{
  "n_kv_head": 12,
  "norm_place": "pre",
  "attn_scale": 0.177,
  "tie_embeddings": true,
  "init": "normal",
  "init_std_qkv": 0.0361,
  "lr_mult_qkv": 0.5,
  "lr_mult_o": 2.0,
  "lr_head": 0.0078,
  "steps": 6832
}
Each number is 500 + 50 x the weight over its row's rms, rounded and kept within 0 to 999. Layers, rows and columns count from 0. Numbers have three digits each. The size before them is the row's rms in percent of the matrix's.

# layer 6 attention key, 384x192, rms 0.0707, rows 214-383, columns 96-127
101:492450608503465496517522512425430407557447493471487530512564460569544473540489537428533569455511
111:442570512659428558544459529503453524506498512511493500383487512456524554532448441438494563426558
114:472442523583446505574554570508552588492461533448474512540471488541509490480432512460400542462481
097:502464513579426529488567464514427453586503504557457559547466439493473566439544423503436426498451
102:485494517477528524462475473468489546544454400516449515434599544475413522505470470573532499475492
102:511508504497521491505451471532445516504412486535459460491480481472555512520489519559466435524544
106:500538477497443429549531430565531530514624533527461577419436482470467515575468477510509499535494
106:436493381627380569565483438578475581504508494479528516525508518569525560450521465483462559509467
108:487486549432591583451491462463534607471531480544429569449453483508599473452504504557554541421440
112:432534506580572596462572514441416562576503551475515489610544520481451546551513537482548501467525
085:551494522470457514513482436552464579485519558590516478463517641498489508576443487483506463435472
080:480520488471485420461483533519616577428485525471484510483533490433498528437491547468529501477495
093:523399540445529446470404474604484429548456537500581437491509501382518505447517570524506504562366
106:518477463528461510505497504476440463575412494554511496532519603463517483522490475514413484541509
094:532581456431517462474590505459550470526475527404434497465425504596508516437449499449475551524525
095:600482553468455536501535479519474482456385468472474559491472443396505485477578437542489452522453
092:504464528428535451547467499543492438480437461477527469532506515457481535523553508478454471515448
084:439563461573577523498471476505497478370578494514430514463391508577507559503463480564526430501669
082:476488508592495531505562536484545533479506583500404495539590589512507503506468567506470460463549
085:525432472466452509450436434517431472460449506507554495485557547511406427541491435508581497527519
087:416512487506469620510533569500527501463403543507488518480521626527467459374485480353522591517507
095:470466525447501430509393476446587514399524505419500497492474537558414522484585549447557498619469
082:464505492576526513510646518449519523503527515488477522534489536504630484453513514504478504486524
095:411486488589467566500523541516459507568471552586470511506572515521492488540530518474508462543523
080:481511505526477505425488571480488434474509529507584537599487529517529489422409495564456460552488
079:492517495533420571534610451470504501492491588430490426521421492514481473508446580378430470499524
089:561559563456528468475499502462498517513428461384388502472518498547479509441501392451525513504435
076:482451469495525485498517491478504497554525570544487448523531592491499491499463537424429412516475
084:469547486497445476552506513485536459392520445511515480503513548602538546453568541520604459481516
088:539536558492533403504478486483538556499471504590491521361564639498527418464488527566503430532498
090:494519473423545585409503480481497492479480439557489502461489429450551422455553488546551544413539
092:488461499424551467499440524524524358489468389562552571428604537493515426517488604536418492505393
100:627449555400575479450480503501508418495479462500506499568450581529410436627492571624539454529459
109:408472449615434534488547490469463585585546445528554586586490522558579571452469401453476545412575
082:436559410535420500534457568503435448464462492567482551516453575415493532543514501522505441566510
084:539437580511457500586579489506486450551549462524508394555529522599371490438538521527480463479593
091:547482539469474424559478455438517532475600506486568491572491472523516555461491536493448474522552
093:563561474431441449447444567461514489572508392552448535501531574460560459525505508527532498472402
079:542519530477503485490570517498498522541393604414478606517478610435506394471465536499415542457554
084:550524532497478515545485502421529438590411530523531584525445424502532535511575518572531437504444
084:554478519461419571513534443464491535465479544480484496494566531480415481523486495548522517435555
077:488543573442515510479550546499509551432497514479467470479483502461481445480553504516513482505463
097:559594412525508489506602546489569529489528560466595557441432502503494486515496502555428440461544
088:482522500470433485508440523549526523455574511542597509467437616528415371424541520415533459491605
099:524532518431561339471393455460554435490524523398431456504478496553484477538485525496645446466443
095:441507504418493470493487484573455463468508472536577533445510591478443464486494535516557605436436
099:501549541536453487520497516423432525609519534426476489567511500510556510468461578467542516355428
091:536502554451554478488550461528563424470486460481553445551482524500485546497496511540416516583378
103:608512544417573459421467521491518506531504439473546540440552480477391502493461365543458564612495
099:513539526459486566462455521468440460445499388610491513426505548468562474549489519506432468515528
099:562461511483508429562481457451524500447480535480487553487479437559420543483535518545472513536461
100:459419512543438553520558494480484513447460541528465489549548484523481462530544535510470548479488
097:520521487527468582566438505502512534501535548513540412497522459504521519553534508626493494493487
098:463519480501567553465438453548482490466471544488492537563395609551593514482519486450462480531604
089:474452462470555474506589496538469556579485533527466541598467514397625506429452455488454591548556
103:493522588534558507461472470497422551480442538490570532499436498591577464540481506440371455459560
102:431528487497444458543514476481585459484514446469517560458541478462513501430521589537441483533549
101:511525485522471537482418453480550454493515440558453518517413534518478439540515505554505481455504
095:465400580489495496504540571515477533568550612476385498527444588601418511400484590334495477603484
098:537491525379444522466514511555601442472539490430528426551507588443537439530505542551535466457495
107:522480550441506446586443546496440557496599413447449521497399461476580542457571516481580469474437
091:411482492542494589545483479534408494604416540536493476484448454583423435528456506491502604472501
100:548429535444529459492488419449535449460430633446509373560377571553402550455523538550492521534498
100:434469518575442497601454516470463444463486577492607495480488505531516514538487555402395499600468
097:533578537564509492390426469485541448480507547528441434565491521487514499573558458467512421477519
101:488523478339486496479432468501558540448396480525512517525500485569544482493530572551593450534415
096:567542505510521532510541561487616559520441467493510395499453463528518404450449415480436531437522
089:461543453486518481480472582545456483494521500558492515459513530489536432533417561540476556460593
102:503515570460556464506519482508495472534464440486473431554522573552516426515533475463551458561450
106:522573521459483481450421417509563564422491504500448523456431479493493549450486404476450571361613
097:469528480572500581491583543519462558476562510472530478537524507552565523467515426586500514483456
096:501534456455535468547522522530481529577486519496513510513561540509578457540509410482622426551468
102:480504468497472488472477589525526501514428513500500547695559494535530488540534550518475420525501
103:470487498481521493441384510501501421491528483512479451563497452430416442549562572434514526612526
112:507471503556523576548457518549521441476455507481593467412421454522482532543511493468478528541468
120:528497542564591466476528487457523509488553518483456470514517528482472441511488593491518554427513
122:437458565500486547481504515539494541559502514567574466514473448519532504470557479609447485544576
106:477531606550565533417461462508455423484450390575471566475535479537503395492450437414526502490493
109:441517543531498511538489507572536445521510524429460555660602471420467536534566495500464518542462
113:568459550489542462458442499567470439512514471543612449548519524458474435442585516432477511492456
115:492521549526518563506504482500466545498503458448545540527485488485486466462511586574471469582447
124:512538498522523576517553522510489522541494491536503490446524467428497570439528486491444591426454
110:410364449622432540546511491515523496529526441428516448530556420492418570493513505412467494404603
116:485505461600456512579531585529463492605437539537533500493454516456586480502491558435495588380511
104:473528593502545473541511450426469564523519523542522492387519442543460506488456534489511501461497
120:444403465441535459490473359550556500412473455597526466487507472525497473489493480553580607585508
111:408512480429450538489511427533526590541560485540513528465503534495546487491513441473512490382527
105:593543498600503562508552528432493537580519538495471433443476567536466551565571511418495482475523
110:480484507368515487505525413512497392585472455449542529527470502449516425489440547526522537513551
112:524508560454500502384484438538598459501497491501508444489495419508411473534508553462614540458457
102:471496493411594535496475449479479489556475477501418495499501472488453456496506519555515493475459
113:554445527493559489486514498468533513521495413442529489465467475571486505478476609462491509537424
111:530402411463546426561502494503397538485495501529477500572519506546402453465486516433474444501505
116:538599543483534486601429524549468478499469391581494501454460504417500520509600484542550486380537
111:521459432456537512513534408516532540498554574512416493552582483534465471545568521490418506529527
116:478485397440565533541606440589474463477506475560503507521448535480494578471496475428420487616481
113:493534497461552387514528548533527453497458477464480472511523469581510467474616531469527465609401
117:438465554547465517508549487471535542420449695520598541544440539533411559443549538369532529521484
102:462465545510428473448522520385441406494503501483516561500516462538422509568485578565633494510505
113:424476578473548472512282530515587490466549527504544532544550553457440492585585573476518504554487
118:555461494538525517645461428546507517459557541414454456528490626532468546496533470474536422539464
108:540491535368511442519496576510427434461479405535535485446498551482391471463487530522527495431429
111:500476484527497485507430491573539510499588549475414466455433645466426490479553524511550415479537
108:493543573467473566507514560486551548515480513486469483455479433526499543480533508528468560488568
106:428527459596481518561529501549520510506496548512470459516374496597585418512391602455460481543507
113:504539428477472477502409475458512505471511529468569515387533494488550392453506458561481452441499
077:405470524465507504484452651470463382516544359546490470478566607514598534478537445513484521487496
061:482540491495462515422505478610483522428555450558581473471467496427401511449540476481470470553511
065:521500474564492522475459570488513566491466501476475563419518522550507576533519535494534567569510
069:428514462457460452518432636444504532433450463507441520508522535488461464501527517571551512559544
058:447481545505488523461515447477454513537554476533586572447618539539482533434547468467544486532432
068:521485527495502478390477560517601554500515534463488400492471583488487582525539536508439480482450
077:512484567555483572469388564529512528542541569489419448461490548558515552488551566541582461525378
060:532645452500505583481491505461477468592573377473513568472443468484461578552511540490527589526459
073:398455433467489468433592568492439480481536453523588420469538623567460494556526482540504516493494
066:545589464466428301503506451566499442480459430510485467587455451426462520519425497453482576457626
076:361498536415440411476488553532416491474557454512465475520510495426482436429548523516393464517491
078:441485440486434474497543596412553472498556418482564498524502559428554579521562455533472542524588
076:509556548483503468538527388449489530516528468490532567578441477527611530467475454495516482523508
063:629556516597473497449557422471367407449537373462521563503450458499464484486479469465450501554528
069:448502447549564490477534520449551531513474525498529529391511485504406551487414458477555529522435
064:488516491578519463548530474502492528547438571599445559494531357468484454416414484482484425551525
051:569482519504440481426488550491453567584658409512564531481418458503530508546465524456501533468584
068:427512553466521615555421577502575546559511641536470501494452530515575525523512526495501551477467
066:449503493458464522426459602502482526496498547457510500448535643533523526503515450466458540485493
066:520483470558454446483505446511440530459410595480465579522564403525426563538431518387497480585470
061:508460544453437586494544485512396430474525468560449484473515549568442489526508539579562494534347
056:466511561551565512514497571517500505479521582497490402529515479591489496309586494511454381572486
064:577596445482496377447548440552541480448415539481508425559515461529365458469549517488586472588523
065:465559563478435519471513569492473501431538451529568431483509574474457516472513513539441558449502
055:594510360503484461512617536507524558461514510444588463470488527526573440590536467470481595410516
067:492519517553525537578594483425452488508541504535475464539499456448480487605410594565540484402470
063:659438553480549507455481442505535451558549573544484508420493454496558504491518552443554457504442
061:440559496432440522474532474522488472433510445546511425542474511460472500488554478467451368511569
056:479506533506500473509522479546486526521502668476470451464484446488483479526528537505446497363392
063:444506571510484543513512537496448578524472505516385552496480525541473581553569550555492511480440
063:475462512517598564509544587478510529478547450442463556440513583578524596487528509573497550533463
057:573466549543464524480472479508475393557575463541539501445534505554477499498556473534539476413568
150:501421514516479453564489471454519518426514535433524504566453464450466557534479485506455467522469
158:517389540519556468502412536495629547472568507479530556618514424539526559499589450461559522585545
157:467529572399589397404513493471496395423487449549602489450457581485493445596551502616519471569446
160:466480454494488463499573533481479562485442473601556465517459480466695470423440457596472574397518
167:444528486521442584433487475513507503514541536517616429581492504422435468517474595487477433531510
156:570434482475524487473552559564464565599475484526493538550463472480378473436512388462526510551408
145:490580563550446606500516572487511541502529478513512446444479492571489519496442487577414410428539
153:490453475418528491420549497491498527470550484602544592436523540523493588407557516471545513589514
146:537527580430505467651460509532500491451484506552511491485472436545450585578454521482505474556458
151:446558513479449523465454450592555446519574396494434375440447520511475538555576461509475482462467
151:450508592548483488491451509435522459501510533506550492426524566554462420497516554516562507421516
146:467451582450453519456530533425486505563510554470512535530641488393519477568480565479435519486459
158:467502478506473471467587484503569402426473553499479483481477551588566511493530565510507436548494
155:434440411455573578513487412505563510452472480454405456603539462511444559443512530524480474582504
147:429524485594587542528596584451511555584558514522516486482518471512501586552503526510474515500516
150:529505484456574478505445417474549552471440491489540532565573489502498484499479421565538495490504
157:585523432464523467444520505520485466517536413517508552446524478401489484511520468521457459476458
153:426463437567430492568529515536605553407467489424442470550556524398549575458478492457458530506564
153:564455540528542527529474518470446507518505526522500546501553527461504554521524483484487576474564
148:477493512547350491500502411518520546592405513539460487505498526476450521545496423523588378585468
150:505544513432528512481517531422648584528494525529524581456569444458474504492450528497535505438461
141:570579557427554512539438470471557487509516480466462434480470479488460483440515588544582417557482
150:466553515586488442508573441502583502440487554563456484524438513479552538518495479465435437505529
154:526542457402517468524561471460462499544495448461492520499479508459476499486506402487486578418503
158:526483492448420587504493490409391499412444484408582462476482415543555460543499490547528537546608
151:412501533441487445500561483501436485480491522526553580578471461461478506425464480541424517485537
156:562464640476485488502534441564489534549399505571485425488492468599492487527510497494645518484534
156:440462481512467541499538510544506563511523444534505494464520488454585540492384544504574575458522
159:565509506549566573534533456463451533456473523504506592620486526464502568507561521480494554454554
145:565446465440506465531407509434549480480519532544464482374534501535550522410546474528519503617543
153:409500465563534505514429481454574533492555535451445486418556536493485489444492417488476491498586
152:490523496504533496508470479458417518433539430554392523439513506497440510601524503543536478497499